{
  "n_layer": 12,
  "d_model": 128,
  "n_head": 8,
  "n_kv_head": 8,
  "head_dim": 32,
  "d_mlp": 512,
  "vocab_size": 592,
  "activation": "tanh_gelu",
  "norm": "layernorm",
  "norm_place": "pre",
  "norm_eps": 1e-06,
  "positions": "rope",
  "rope_base": 10000.0,
  "rope_fraction": 0.5,
  "qk_norm": false,
  "attn_scale": 0.177,
  "bias": "none",
  "tie_embeddings": false,
  "parallel_block": true,
  "init": "uniform",
  "init_std_qkv": 0.0412,
  "init_std_o": 0.0,
  "init_std_up": 0.0412,
  "init_std_down": 0.0,
  "optimizer": "muon_variant",
  "lr": 0.00834,
  "lr_mult_o": 1.5,
  "beta1": 0.93,
  "lr_head": 0.00763,
  "grad_clip": 0.5,
  "warmup_steps": 200,
  "schedule": "wsd",
  "decay_fraction": 0.897,
  "decay_shape": "sqrt",
  "final_lr_fraction": 0.0,
  "batch_tokens": 16384,
  "seq_len": 768,
  "doc_mask": true,
  "train_tokens": 108000000,
  "steps": 6592,
  "dataset": "wikipedia_en"
}
Each number is 128 + 24 x the weight over its row's rms, rounded and kept within 0 to 255. Layers, rows and columns count from 0. Numbers have three digits each. The size before them is the row's rms in percent of the matrix's.

# layer 8 attention query, 256x128, rms 0.0906, rows 0-63, columns 0-63
104:112150151126158125104146118084158085135147119177137116136154136139100088121087136126109117079093104143136115147131115146131134170120098108126125151153121104111161128152106104134093127149128135
112:112109044152135086114100170122108144114142097126167125153094196144123097143115133150118150131128148090107105141101149128139131134143118138126122172101119147143180165124134136113128183147130119
110:135125055165149128109124119111099137137165108140143150167134142127157083167121164120129133154126142107124078128087136112137099156144104151122122107115101145132146131131136164114138127108087140
097:140140117180157106163101116136105136169149126096178086141114128150157139143115129118094144125131117151145092122154142136125111082138115167129158109114127171115102114120113135133123121108098152
096:066097084121089159112152122108148133122121142135114124163141120113108106107146162126153102179116132101134145134110119127131109163131106108177124148160138108147130094124127118116117156105141131
080:130090082141110140089105129154107129136157137132198137122111135112120108148148145112121102141104145094107111101072100105168110126131127112119140109117113149131118128108118162155157153163116111
091:158160142143142089137118167124119124120137117112133131120112116156144153151094130128116163107143144160124125114160140134110148106098150141086126068107118103115154135135126149149136089125112132
070:128148143155137117166119147091118098168124081129116077119116118148158179134102158121149140118141137187151128109130119151086119142134155110113162103145153126153127119152113088141124069098131123
084:114083071123108115088138140103148155159146125170127137131156167102120077128159160100152087150073141100134141109094127109105097136137089128174146155099123103124127113127136134122128153103133144
072:121189102142182090153123140097136105118107095116133107129100105114146146163120127114121140107133119144136102086170163148076121096111149141105141127098096146087115104133157122181144084129100121
112:098114087132148155094152127110115135129113153165131137140138141130098091128159155100148082160120148065122132114075133124155104130150100134181130185130111118105136094122173126130125144134123132
059:147150151181165143122117144134101136129153110116130153116134122164169141103126110153124139140139145100123133122102145093149154131139128180114105101138127116113124127165180169116111092156071144
090:124139090150121116077094097139086170135144127103089144130149138122139117160139128119123100121138103130123088167099120103092122133130102128114127111121109096132124112101136153122143141112073133
091:151118096118118167083139113148073117171123115141106151164148166128156091171103144106118124128109143122090144118142092161102097132155094089168144135153134143142132106117107110145160150116110089
081:160128134155125121140083102141115150126138088172126112115132063150098103133128144148122113115136154118139100148165120095130116171140128143142132131145087101180117129082144085132141116162118092
084:091103102144104137145128156134093144138155129104142140155140137128121112130156109170094115141110138126139147132142153161119118119126142174132161094109146157161169120099152118102127153155141123
083:116148118131146112135109135153133102119138118100138202148151125130112101159106116177125108121106099150092102115128126163146169150141168108110102142150158134154132182128100123108119127127165131
082:102120122084119101108129124119139126125123168130140105120144120115098149147132173134150126130104102117143128108163129163098107187143103143104098110115108123139131128107117153083158139117126112
095:134138140090116156112138197132095126160123121166086156182101124137146130199169138071107139164106127153097113142101135122135132134118113137124124159124133143118084166125129104107134135146093120
085:143099128145087128116116116105152142166141087141184162141099149140109155161150117113158115131109163137108158095095087125147120152110095113140063092103117154161141113115127156147103139127148144
090:120088071158121079134137117156157141108147129114121142134107132109124097111121199149166148128093123119099083135123139157115152122127106187139121116117127139130117095123111140193147087140131170
086:114118191094120131166126143143170098067099090117088123121115097132118118132129147099141173114130091139136162107118110116167105173122135099125132117133118138162152162168142158154154099165117142
083:130158114113081112171113091135127113109109125105103132163135136111110131149096136118133126124086151151145083121164126127091141126101121119110105155131109146124132152132154169103174183136131129
083:137163096112112116090131095064116115124124185116128092116174141134114135130163124133151107133149114126134117153120154130154129102139179132117123081134133153162121141115138119166118094125123086
080:107157074137087119134127148111127162173095141180105107140150110152142109133133110105180121133110075142076084116164139111098080131106134101140148139153138133175135109147134120125103126069130134
079:127136131149132110137126105102102143126108114168143111131150138122121140118114157116153132135117134141128117133153119108119116110146091118134081158166146103073139113123161119112151157153118131
080:111147130137152119119108102080090163149136111115091114122112132141102104093163145109134116109127140088143124084126119154130109149164107142132105188115118138126164149131175119078139147133160126
083:091125150130151140126146157105152139166099154154098154103107137131130155163142076091121138152117148117100092156129085119127107113131130108098127088105139091136138172163122160075151126142096142
091:121082127102123122069156078131117142156126151148155157138103140082171126153149067136152133103128133162112134128109112113132108160107144170128104128162125106148147144123074134136147166126134095
083:126145154138157138114084139144144121136116128124162121119137151119152151130130146138126103067135083142128157102118138128146143157127142137154129075108165100074116175166106111153091087127118147
081:088103131126153192155135101139104144110113169113129158122103106117124100141133110133160066136135159165155130106152131155113092078125118141193128108126140114143153158127142070119111130140113095
083:125105117127124119162138099158134136092094073104170116119092140141152119138123174142082160138139093169145120107128122155103093128148144156104154126139116119131151120122095127090148139143121182
103:156146157121120125130180146109164096111166141187123124144136107094133169142150115143082116109136186117168161106105118155093104140122161105130131133150168125116122128099157095148122091134127087
094:123130117090105157150087120145122082135128112129113094105150091134128159144170136130132125131142097136121128145104104141160142148092095070130144132148142095088131117114156151122145126116135137
103:140147122115119138152108129144169089111105104165087120097142099123138164152146130144137116142124128173150119116111094163121137140113125102139127130176149091135114111087159111125122119162161093
086:119117130145133119175111086135070138154173102094163168157145111132086102184127134106138124109143133141096135157118112132148155141151103101119172129110084083145134137153141116100162129103088120
101:117139109114132104113116141130106120164139136110129132126144150129112104117119177119136151133151083094118067098152148115142155124166115148138116181133126177137145149135121147137118125116124163
097:146129147183162141152153127081066166141132178110178116105121187103124110120133116140097144157142142105145123134136164113133107089139159184124107122105124189114149155169107122108128174143120139
078:145099191111130135127125145170119176145133147163165119131113093112161174133135155113101076122133073116123137093161119124115123119126151136103147134129132164134176127146156122104140144090163125
109:115121142127137136113142110141121143057098147150137111105102083100126124133146127178104126145147153155163168163125098155118080122099153131111136093130134103125129125124141137128144160161158107
115:095174113124142116171119141106130123194140104113135175098121153156141108135118111112129123116105118105095111109160138090127130154149137115124103150110143172101146132130114150104121110133130155
111:134136132086145169103122119181111138123105187140146119109132109138134137142137116139098126113134099135135084067133130124115121138137121105129155109156140104152131150103177151101135122111155132
093:151108109104153157150153161129129164161137153128105107112122145115118122095103108117136101106115099102115117161156158139147137148109090121089117137090137129120121152137116197180107155136150132
120:108123091159144147095104149137126106149175118111105123141100149130118120117142158135135162113143109149101108103139163112133161141141122111164098112127115153145132152117096125141123099164140163
104:136089168120085158086157136086108095126139142146137166074095105120124099100139144116144106179123086121115113141115125163135128113161143119148120103142118088174091122139123099117129204134095126
099:123096133116142106121092170110089111147148078131091132122155186120069130136093167109149077138142123111128130168135136147138125088128156125108088151132141160107126147137160157163095117136114140
108:148110101102113118151117108105138147148090125130105107110169132131155158131175137124175124138109123134125110161136121129168108126180101098190149138133129157104157103112123086088112170099116097
111:131096145153103158145110113105098094116107119123122143122166142096144089137118192125147134153135117074110134135104115115129131135140117133105106122128119109119167152129145119140131110159156120
114:169114115153114116175133126117129163116165119200157125123128095120163123123144155136139112158148083093109123138122114125074151168154114106147121124118129156172150092105115140115124147135075131
116:171149146150153119180109132133145129139112135150114163136128106105127115150144121153110112119104166106092108156127148158159108109123148111127145140150143161143144143148099104144149116118117130
117:110150166126140121151124115157105125130097135129147091094159104073114082182148155130100130101139077106127117150139147105111139129140135118106104114121094189138071122113104133129131138141154120
112:123158131134118146123122123129130139089103131132135097137137131109090096057107153113123123135133128124118174142087102139122115116127158161108144117127139113132112131148112120061125143155134132
107:134101151107104147114135154128112114113136115109082173132112099115121101166179147083135125142146126131093134126175091127141117147150120136132127106116116115118103097112114129151110140145178155
109:112147116114113113158173143102122135138120148171121123145172112145133136156077119137158130133130112140125143157110124150114147113099134130133156105134117088124115087120120098143125162138088146
109:139146113140124137095156162133187104107103113075158152087105099158120169114111140130134142112126093133143113146132080090111194093126130148131169114130118154125144126138130117146122114157109137
116:142107120098132172122152160175127150097165128103105110152122116128080162140148130138121145085082140126132115110107108150096141079125128121165129132136135108118141114130139113123148133127131077
111:134141081133151094107120124101142117187073122113113092105122148138143126143138138119069126134170134106144171103146150142152136117143146107175110122133129150062148146189150124121154134121135136
104:115180123163074113152114143154122142124164166164092130139156111126141157154129141130113134075135148103125122178146113165123141105117135110111134108144097163151150146100114111157122148147136134
119:116126091136158120110109116099118151154130149163122133164105177085116161165122120146127151161112135137154114134108126177123099175129133139126107166133119094117117079145067100150156126109127144
117:166165157124118132089126122139118152126065136161162096094118187149095122135096130124113089137176124156112137167117151095090154154100123127120120092138097180128138140116116154119136124136109122
106:126154200136104074141149091109128142137113089131139126118129133140118080112135147079119107118109137116135108149135103156179123166168132159135090172137115117151112142151185117105136122146147159
117:068131129113157160108148180149118122149154122085155104099139127113128117125110159125122117122155128111131101127130145101114147121158147161076137129116125148136140172137170076092112100153127121
116:136142143176107166143127148127141108093121103128115175146152131115106138162081172156163138118116177135141120101093102113131151142110088124140109141064149105119138079119103105111153134157144093
116:119146123125132107156133086159078111087120112093151140153115115128126113139123156166130128117170105105120168156150123087121144157143180165175120136119151178164134130135168124130128112123128119
# layer 8 attention key, 256x128, rms 0.0919, rows 0-63, columns 0-63
097:139127152139127169185114117131180118142143151110140112138131139161145074124135083132102142131120084134094115147150127116105135149118171103086106100145128143103099162139126131099082139163127131
076:151161165098106105124122136147135100118099116131129122120159105131081130136146125142167118125135129132132111105125139164051140162122132094130109143135128120117112120147146152149093132192132124
098:104132107117100118098135124144051121083123117157120114144144121099116151209144147140149122130157166136130141120079138153156124145112078143136126138114115102140173102140126150137161137124130144
082:105139115107129134125133109141112145143181147140114139164132151144133153125102116121117077098133111103106106149146116108191107093104137153154162119163115161122134155131088095091113135082093138
087:130130188111134125102124141091107122081114108152105128122130140120100148168114159113143144101133150111153164099098140124088137138106086099157119168120114088135167119131146159161147097164128155
062:173148126107181149122167156151094074121147133144115135143135139159137138170141152106129163131080108141061132109136124137135116165118120122083137127180096078099139128116152123075131121157120157
080:126121103150079152161155122148132159159140150126119112147087111122160111084129069105098141129135106121083103159124161115163156097168157149111126109146145170143143132129104108078137153099125109
076:101110108117107092081143131147089116119094137126127127143108135108133124140130137128111153163102154136087107121115182092130102131107117172122121133107114069085130098169188110145080130137152118
066:142162151122141102060170108109173116131114109170125153108119116137146110097110085126060172133099157106115107140135132128112097136140147141113116133139090143113121144124143130143090095089144113
098:136116114144133115147120119152131134174124152100137105126105154105165131090125118094104144114107084175144122146124160139115086146146126140102145111160125142120112127156129096098126123126101127
060:129148134161147147167100139102174120133111144124135115124091137147125108079120087138120119132133112102101109143147117118120143120146193098109134089104124137091092140146126143135116146151122095
144:142122130160102131161128107143166121161133124103153103156123121154163099111114128151133127123107124129111140189161144108135157116160180131092144095117140157135120159126103110110139129132132092
090:104188110098114147121129107156112109104122133070116135155140125115141093110119177124114129120114098139150087152118124156107099149174135136120137111128155162147185146134127104135128160143111155
087:121135148130112111131120139153076131160145103134111119116136121122117134099137130135104117114132141159122131156099107113153122148148161149120112106066097141147149189134126135102121130121111130
077:113124135155136125165085160129132108129138117121113113162114140114117138135097162152159133114114099121109117113170148164143133156179130164093140199112127154141133111101176108135108122133126117
086:114158154105086161126160160136098119063128136158126098102080118112133153122166138137122131163102164142077149143115109127135146130121096120114152127147155146149116145147119121140104108181077121
083:160117146145155114124130067121099102122143146115142120115135125080106112124160111165145188152119144128126099109098132167121075119113120134123165115148131128132122117119143139121141137104125092
081:113125122142126129135144101119142164142093120125111141094141120072150159118091193132097114128125126142096135146116134199083132118120139102157171187109096118157124131138142112139150130105133141
088:098131093143126144136128126127084127094086095160101105130153110097119139188125129146181168125144148178146167146118106144154146133142066090147117149098084099160149138136141117100123134131092125
092:145101146150120171111118167140177111115137142075106087153115141138128155137082116140101128123115098106138125149129129106183131057111123137115121110160128126128118156143127098144123120151147147
088:134164164145097157100135124110066128131107098144074108138102121144103137118096139161104113066138147122145078125103096117128113145085108142137107129127116192141166110126112128148142117122147134
089:122104105116129212140124136174117133170145131085145174128185137156130155135144096119086170143150125148118136121144146122110138157143100127098154115151134190148101147115120129115135105132117133
085:142114128140122108168118137196147127172138155133166101111093119121147117100096117151114102107188077122127150137117134122117108080181103164134158126099145138146147121146111118123144135120151145
081:109104101139151116131080100117118116131130139083116117131135094099133131150149161129088117150127150114107093129161105100154153128125056124094123145101136114064116080117180125153137098129130154
086:141108165139123094081114132140133101082160091111097145132141088106138146111101173079159151154084120126100112102089132151109136123126104131177126164127113106084145128094096145113162121119104146
075:109132109162148098141158136112081156146151137157161124135126122171093143152122139129102141131086121139129168161122087107154135112132154153139167118115121137138130148148115139117138132122123160
087:136136152125099131111106140116092133119129118117173136123143086131149149148138164154131124113122110124084121116095112122118146120160113131170178137133126104127136136160132113084125163108154135
086:144129126155126079129111119160167101082129155091132108161138117080124135132123067144120117152139097117164101098115142125112143122174100122184077136134092143136099123151154119153161144127136123
084:136145126145133129140112134116154121129108142124123129131124141167130151111141134147134138122112132112146108146095117153130124087123102149065101161101111125164191180108123099099176116130148112
085:126104118124145116126152130143168123093128125123170105134121179160176153148114139108141120119136176088085138152112153109138098147140127108118125160138107152112136123171099153135124157118107137
081:111126150128086113150072107097114101104155151146133142133091136129110177139142173147144113163129103145143162140132085140134174126111079156143121125127168130135120098138121115116148123113140145
087:156101174120121127124133106150167107108128152124162105151092158162135103123109084084135148131139129133109132153164149126120116146088136185109109150125157119131123121153184113155091131150117097
091:128128121109118136159132151181104130133125147122138146159134112127086123103165108115112133173147139131115132131145116097131140132119148137163128135076140152139132098142081142118130135086157153
087:104085140150152137142127161134116163125085130132179099151124131125118135162123150165158146110104103131113176132138135113140159121110053168124144153106118090111179107146177104124161142141111097
105:084081143138120120130090139147139119139134141129151085131143142132147104147125136112117122078114094122107115158096127088189113111141116158125125139135105109114133143157121087129148174126113114
075:137164134168112114156104147093133048109086126148068127124118175112151166125122138094120145119146128095142125104130159133158091146180155152127139118153162109132110159096143155113123117110136148
096:148103072155098082113142087123144140141150112140104162112152140158143131128134135123158108129154181120108118124143109118114139119115141086184158157110155106132140118120124142096149130104113116
099:120168134098138160134144117088119128148126165101118141113152124117112095117119121173128143173137155127144138134160129171112124165137090133108109100080105176139134146047101126119111110122150145
106:099160120150101174152122126085096127102127137129155140105131143136165107113112127152099122137119090146128111142069122139137160134149103139120115110114098166131130175103165113158139114154135135
089:163113171155140146129116169167124106120129132139164121103116045117148123143142126117104150130148111125140111098099117105180074138132130168099070121140116153136123156143131129136091183130141123
092:106114124164103115170121112124145161107158107155115119148073121115146132108119136157141102118093203133105126097135119113159089142101135080100133155118154119117087124145097111087133164119112117
096:138098146156119148125111141113085126096121153118148133095130131125177120125179099160109125112126104120136128125098130126126133164161156174114125100095085143144128159114155138148117091187138094
130:164131134113104123138162094168135167194108137108136135115147132146094161096113111147126149100120152143116120140182146130109155126095144121169184113138120097184123135166131129137142161109102130
086:112107144122146144131146149120132113166081103133153125126162172100111130114133172149133120112156106120096100138116159090142176145110138176100102123111129113168128112137106135144128154124118115
100:105147185093126134135122121126148136148097142150110158154129066105105119130089169135109096121119153085076121124106106174141128189141133095111107135114112124134129173105102094146150125125141104
124:137112128134190165139136138115129134133129089089104151133170118113138105094084127113094162152137143105120117127159098111128097130127115084118108143108161120123101134174143171108113066108095118
109:127130149132078150127107179135145167140144143099153124174133131104131131103147106099127112114098151143121101160095136145100065134078117125135124150143125117111119137110133116117121139100150127
111:132173160147104175140122103138151161106123123134121125137166141085085113149138165146126162141112124112150123171139117146140167175202077114094107135114098119125138129127096101130163149161104104
124:151137099099102039138129144152128155158191158140140105149124136106131127145155139149142138139160147158144162167154136128094111147181133123146112142144128099132100116147138122140147090126129145
115:141123122145100098105115146100080103151140129128111165118098152119128121170137152114123150141118092114121121114146124130139118146169150140102120136146134092139125135140161102126152097173131134
116:100117125124119125126103146113130121121128132101111139122124086108122158183104149191171154120183098156159096124166098128108101128117147132136133136181113130115149125115097128104047135143133121
130:136128132126114144127131061120150115089121149139126099146142152129064103065111156143131097121127161140132144160105117137134131134130150175141113136126107110124106096167100165140106150119133143
113:124119109104116133112138118156124094180105133102111159092158071143103134120165104135200090125136163088115105124125119123111158117121121072158147137130146113141129109099079095131117067136135107
103:055151115109139103145147126091117142130093141119120145179139125126138117160098110145160140124108129127129137088078136136142110118116130132140123117157123176098115131170109111123126130159127143
118:121123158158090129117115123168142097126118117103151112096113134155101131110114120099117152110125132062130106182149111113122163103155122151146142114115144147140119135176115164149146151152135170
124:125139110134125143161126175171151178130134127115114107115135156103073121168116155128100094132114131118138118113147118156085161121133133110135112093140112126177133137120148122129137159157125116
120:146115107151127145097111136108113077151115111130117111158107137126116132140117131107118135112155116135153129124080115118135108090117162095127113139151123099073155153133140163150126084159124114
115:131148104126101079120144153168138169127136100132117130122181122139127119124094123130157146134114113101156110116141123116080140103105068152111058141134127119160114129119140170125162086128117126
120:109114090151176119093142157136166134130150149133110088146104181086122166138182126112126154170146128141146122099088138153114130127082159129126088135138143112145099074108115088159143158128134134
112:141080135141104104115138129173147154052150092134102133135140111186107126101083148128096149124138123124179140127126151111115096118130129149121069096162115159132146098135103139127093142113168161
105:107134115128141137155136097119156098115111111122142136133181103130163099166113155097125130115105116067136150180135173136128117140129092127118090150147158123112140134086149127127142132106161121
123:158134113119161186164111097135149148131142145091144085115106079102132134120124150119100149102147099132113098101151106132134126132136101127115159148143082155160133143148119091114096133121129125
118:127123144146117156134130124147153108096124127168120130131137113121096117115161104145161160131138126114108150111104091163165156099138085135119124114110132141144122097146079090117163203137161089
118:134126126159129105144133121148090120071121110153159108122086114125126108093163150137142156144138092142177129144173132101104157103124121167149109126143178161112121078113136124136121097143152110
# layer 8 attention value, 256x128, rms 0.0825, rows 0-42, columns 0-63
092:101121105178148110140098139127122113099176092131136149140130148143148145166147095106096127098175099095099137131145134185152156189078123162086140111099131121133111100112123115096161137140146147
107:131112099169146147110108164170164133147121102115135104155147130131129114128117144172125189144095125124119145132133139097137164127161164109119141137178109070085096100126092139130099126145158133
100:115109128138190154127152137072152132131137151116133156108112168144121128124104101131164104120147174121075139127145084155172132116158174149147158088140111093121104152141133135125129181168096135
093:163126122100096091127169111141152077106153126116160128136104106150153100171143152138142120140141115127105142177095125162134150104093095127110083131129148166175134139130137076132137145137148153
101:126156111151133158143104169164114126171076131100149120112092083125140103085134128126129118102157095128173125135096147128141129109164151106167160107127176115091120128116150148085095129076144155
106:118120174102102116129132144124168126130148121149171146144137131110140163080176131103117135121113120135091123101119163097113125162147123099142159140132128137110146108132195088135130122185137124
095:094175147109109132101137165128152116126108127096111074155115135104177088177168106126131162147107155116150108150128123096130146144127157163152122150129118136104137129128153139134098073131127119
103:103156127159078129170165124129087121130126166167078104127122107149098108106127132126107108137126139110146101166104117120155139129157126136150089109144126143191116169169119121145154142134110129
128:121109147142114131146129160131148122162110157139109172145129153136116092112148139145122142148110075099114135129095086126112157144182080084135134152112115155128133134116153177126115135105166114
106:129127147114180115085159145123114124177087099098168130099138095142172108132101145111144132098114118103123151144162132117175118086116116118104141118133155151120103125106125151117120132091119141
114:165108114151119118152108125116166150092176107098163127163156118082143137106136159129144127155095171178110125152101115128121102136119152121131183181137118137128132169156107140139099118170145120
115:176100147096112123085134157116115112129135145145104132136118113133113134145096138159177163121101135173134134141138116141183129138099114132157097117095165176135123126123125097172080130149140153
105:137132116114144128077088103118093162167112142121151111114094137106119137105112089092130138098126126146133139131114143125152090117072079131114141089162105145108127138083145145142127121080088182
084:148112127127107136163143145150144123118176146155150149141106117104125130116141111194131124150142122124131131157124108097148126114145069116150173145158156140150116155119132116082152125126106111
100:145118120114111124146099124086117156107076141151066138111117095136168120143160106153159106149138116150120076096164140148126108103147128104143118084171146111165156084144131155164156126127162123
116:159098163139131126127090139139154138096162073126137118150141150126135153133135150137105108142157110095100163157143149118164168086105143135135169143131150129114146124116075120153116182199117116
111:103146083172123111148088133118087134154164134122114146091123148119147132114128159110111102093165156142140105091167133142138079125145135138130169117106146107153118140128165141140155112136130156
105:112134117162140129155103154148132122098094112067121105135127121149125129131118128129092136121106107065143091146132105156119156114160149091108120101132127116170094137142115120141140100106133129
108:115141134149131131172121137159136153132086176104063135109128177108119151137134082151121120107092162123115094107158114122170114138138129102102154128143086095093120110099151133126160115150124118
104:157145102145139143134101101118121130150126116149121144120106108101125128131187157130091152118143128146148087132062154121137102185119113128162095150086098158118154117136102126142106102116076130
116:169100111136086108126069139089104137172135115128118147114115144099188162112123182123131126137131138120142171125131097100115091170131150106093122093088126141115142157135119137156101125155146116
094:085135119105140107158087146163151138121088171143112146164130128152104089105134144102143127165119129132118132137098120135085156077057134140145160142176144092134114140106130123132103084163107163
093:112118144073117139098131143133109144088176124106130152127150080104101133123070100150090169114149135149121096124089122134146128080106092092127161111136118129149129153134103105100127103149117112
110:118137121132122140143128161102162136169114139154076125139126153104132126101158128125113125165126119130143094138132106117108108093154121139097120139142093106113150107114169107095139096164133092
101:110105133124138092155178105113203103149145090117146117141144134083104128116097127147107118113112128147151156146112157140134145148118087135128109184133136079127136143172120142133150112115151145
104:116098127172164130137155105132119137133126200139121152132115159107087104115132159147116081137156133158140141141074167114107147128146103132166106116146105124098105119120166051105104099174119120
105:114138133137124132150126101179115088106131098129115085145127180150069112128126158180122112146143137110147141163110149127107105157111138181077133174122110175154124156129104119109144103093134134
111:130097139124098148172103114145141125093130122144146113124110131059106117142168137121138152144147100128123104146096152108134112131141110115125168115122113123134130116168104136119121140173114110
104:140147120145139085116157089157150115151121100145102122127143133099121126104108147086124121111198124137144097114096119131080096123138151140117118164121135114123160155152139142107110099101144109
140:135147127163164136127113082128109135122150078121135105122120140096157186112146167111145094110155166142119143117150145142101145154155135171123138149083150097112114116145133145121119100129137137
116:092090130137139117147167129131171123148099143127170119125148111124130074120095133110110114136097132113124146123130100097127185152165093150144117111158091122164128123111119159151158172125166126
101:168139146104120147130095158145143162143130090087162089134133129113144099105077162140109105099146158164138158099129143148108109125083140152106158131131146145137151147145074118125142161164126153
113:069091122127114109167117127093144138137103136091155133135102160141107126133086132128136136105160114132112106128114095119142148147126113121106101109086114171129125166121127114163155144174127102
108:134079092161105106122156114112117142140137166147123100120151141146123083158112163105122160121119133175145112120139150132136114141099139124143123164108127156174084148141106092123140128163156191
112:145119125124125163144171123159156112125095118179147150158126120133138159136118134151123137095124089150079137081129098101154093074141079138135097139118147139110116129138111139099126133150081129
119:146080151158142118153105111170089138129114178180160175138136110126126127109129079156112154123186152113148109123142144129133118174104124099103162105122109109137078135102158125156088132107117164
115:069168187123140134127179188153116106134143147105132137151089147137109142144143134104124139135181108148098107119094081135192123102090141156144102123136161107141106100136134147078103132115125105
119:119147122077168128170113158157122127163123143125157116147133134114146094106163122155118118156084131110145135153100087116147133105165145104140125134126130135167139126155134122133068116154116113
113:152117105133110122193183148141112130135124135151161112103114161156121146141117155095137108148127112121123123104145129114111141108141158159134115133146139114129078111157147142149135134155075164
105:174180084171128099118156105120154166113124096137105138105135150149112182121132143074126164113144138126126124123153111143102099130081100107076068149149130133140145142134158120081123133133129103
116:107146152134159102160104149118073112118109165109148135139109093090129132147096114111118121148153107140151154104096102143134116126135140078125124133158104174168065149113114138083101119087122114
113:178164082095142151095143147154149138094147123148133130119142100139111140067135164106119118102123121185118156117133067189144129131104096128159127147161142113137167111169124106124142114166142141
101:104129133140128096169143122131087135146111079149117115141157082129120106141134146128111126121181121150099137100158107084161114129152112146134119150153102140115107117134119168172152115077145151
# layer 8 attention output (transposed), 256x128, rms 0.0809, rows 0-42, columns 0-63
090:133068148096112116099127117120141154129175159090160119155152087137124146138131130093109126159079122090109129148117093165126142187142105106113153155116115080118136158129121131105117143106110113
108:141131131155178093078137111137133079126154120111138125077126112129124150099129108129111097113089120123146104121182116116096118079163144140091150132094147136152134122161102074148125127146105127
095:139157092126176113150088098094099128112147096110145127128124128136113122112094122113133170084116109110138098129089156163130104094154114171126129152126141109142155155144134116110128098097111082
095:138100097110129151127137146154104146096119108138139150130127070166135137124094132136113118152162152097153120147138148102106167101135143115153123079196145165159102113136107136171102117146156099
103:128168151122091103104094100165128122129082131148161165097099101125152124079115120094095126116149131168140134120106146117160160117136121096133167136113155145102130128148132166135138089138124143
108:117074133140115131069160094137126095123125111164142149099154116103169101108146135123137157163113123103123127099120083104145162153149090091094144134154117114118097110137085141140153148167127145
096:092183107147138093136136149148134118149145099117116136116131103107131192119107098155157130142125140179144109138191098106138129115122116129147129115147170128139127105072138112171140096140127171
102:086151149172100143162117122167127131059130154095112088124173146133114139093106180165150148145132127104156151149121135150132133096137133145125106096149123140081099111151155129129088104119142141
121:127113165161150133097083136160162102127096088136125089113121125116094111054096145132093165099149116134112133089157147140132132121122119127114134122126142165142122096122111138156136104125191182
113:176119125083140103120151137138162163120137093120147144113102102134098152158085149115146133077136132121133095110137107135154135104111138139123119182139142108133167129110121149109111163135137116
107:109109095092120122106140157114108112108105167145105168157135132126086071151132104148110109145090126106122153126148158111162157158113151103153150179139117114157117132156122137152159154139124110
102:117149158097134140149133146103100091108095098133087153112134127152116121141124134168129102143158136133110163140109131120119145119129164076142091104155138131134179139125105124175147141167125099
104:176150153135083137125105145110107141196117138160132109107089145150154153142116160074145131152130135094160114148110126112110106172128114153173110145141134098135147097135132090103116135128094136
083:124125109134142114131102089148142144109112105116144131141135107087084119137102143131139080151098147111127151106123145158121120081095093152094171153133151114112142116152144172107126117146123138
103:118155134120144126127147128105103119083102116149099114126160150122170145150116128086134118072175155134139093105115142163058106111143119172142163087114147127152131134126150136116143087154134133
109:132103129117163173119140111097131124130129178109095205125153111141127127161125090160128141149176135112113149118114092138172176080129170116117147178125105125107115128150088154113131182162148141
122:091141116108098123129129182105157150129120163110072109114132142098146122134158146114098136116134080129105137132092139165137063145128133079159098147100114090126142117161154182126096173091117105
104:117144141181161131143131138095133156117109129104129113131121112128114151122119090119115129143118157141147096185189144091119120114113135147126156121097103146118117135094116119141100131124158146
112:094152124147121109090141143144113130122136126141131104118130159115126148166116112116169156124086100094118117138145114147107122150133154136118146127129098118131123108152156165133144134163111184
101:110163165105076115113102097133152087181121100143095104108152160085154150107177094125141142165144167124117159107115095105134078190112120131114096118153121133128151082099126118131158132135143105
115:124162119098126122064150143087140100137092183129123081123142181122149132139162094140088149158156146118141152144112133116155123143141165134089157129110110094133133127130118178157157148103115121
093:118152091150123113139130105139067124104143100088120130120108110145141129102138134119145114141132101128157114118128117125112110112136108162167123160175197169106051153133157147132148118138143141
092:150205119138099103105118122106126144065130105143136162134156097156114105091118156135172121113132148126144124161125124096084153107129164173135082119164118106151144126127160108088121124157115140
116:147159116153157101124092115158109074117130133136156101129145177118183131142049151111144127138128104140153112145166136125131105133131127137123134107127128159095119123131133153135144100128114172
094:134094109074138129127119173141207155099176091109128140132141097159137112156166135172155119127114097122105087113096151134131082151113121113116106108168127124147174135112110123145128126125139108
111:094108148129125121149138128128116130159130140145154101124130106136125105092135145143093118108141143150155128169153162140120114111146144116144142137141162155126106152112128105178084092126167151
104:100044116112082120134175124151104165130146181149127128124132113119129134108161112153126106157130113140131168154152112138160138146112130152101107120110138124155106132121136130138127097101141149
103:093133125131093133119135098145129091105114157168128143144124129102133057110130149140149142145116124126115128104115111154087144125131147130090120111139126128129108119122121122135208122122095154
106:115101124092078100092126127152122143120152134100139163144141122146147105125157180130105141135130100148105139160111141168141102175139095115145123139109132141154127152144127110113119119074135159
120:117083099086119153085144138109154156185127191129099152127138102126148129150153100110111129128122083147113153115115137160178100157178080085109121177122104118134143152129089163119111170123111122
113:154125130135146123115122171153205118110134095110139108144144119159075119073101143137149138084137128115112097131153129150135137102117118121140143154125139145123089123103155120138087072136140153
104:133124128114168137096165152139117161118136171165123211133113089142104135177151131131134149153111120135122151166107095110175135153136124142148153151126183088126128159106107130106150130119139126
110:142123155104153104078100092137102164141128130151129146124136111120091121114129113119157129122073088082150180140111109143131118135125121133160138140174136103113097124124112160133089109154146153
095:112137139119134148106133099085149103122128091088163104149159104100147185111151119134149115090103130067157133129101119127147139142151093155140086137159123113081157071124153103156139172122127107
094:101103150115149154123108123123162175160125144125156103130084107132123111091127116130140141177137158089159161166116123129143146190104157067142195167145134150166127181156122138143116109145126144
108:123151141111148118131165100119193136131122155144121097067135137172131130161104118123155091125108161110092119144161174117103192046147126145131122136146108125128141105179094103123089130124170089
105:166108130117126144101139113130123145106081130176115105120121125113135053137132114166117143140134130110173161126151152133106134142105170118123129125138098140111138127109130115130133118171112158
119:140153118113106096138132177102106141154124139094100161074129147146153163071121147150140163148169151116092112115165112151092142102108153109130112120125156166121142127091066155140135136111134142
104:087132157119133133148117164169166104123112113165121152156115130102124109131145147108118133130122150098174103163089112100144147156130120113121155139125149116122146108126143094098167196146093126
104:087115137150147167120109096170160138117161079150107136166137135125119135129129076171110127089124146154145139125137132071129147113137112101133146119112091113115125119116147134139133127161139150
093:136113142104157109096167117110127131126138131108133124117115190136108110111123125195135169130125140082147164157114134138116153088135128118135155129163159155100132124122133101168109134152129091
111:069134117156113080124082129071154117125124121085159113138089122098132159166108095135127170156138135168188146122147128102153117128125144137087099138112113193109139128120121121136155123166101125
099:108171110120171142105125115102151085121113146082171119137111141108146107097103128173139129116083119123162104153089159126176151103103119094141127143098153117087107143119108103147107153124129098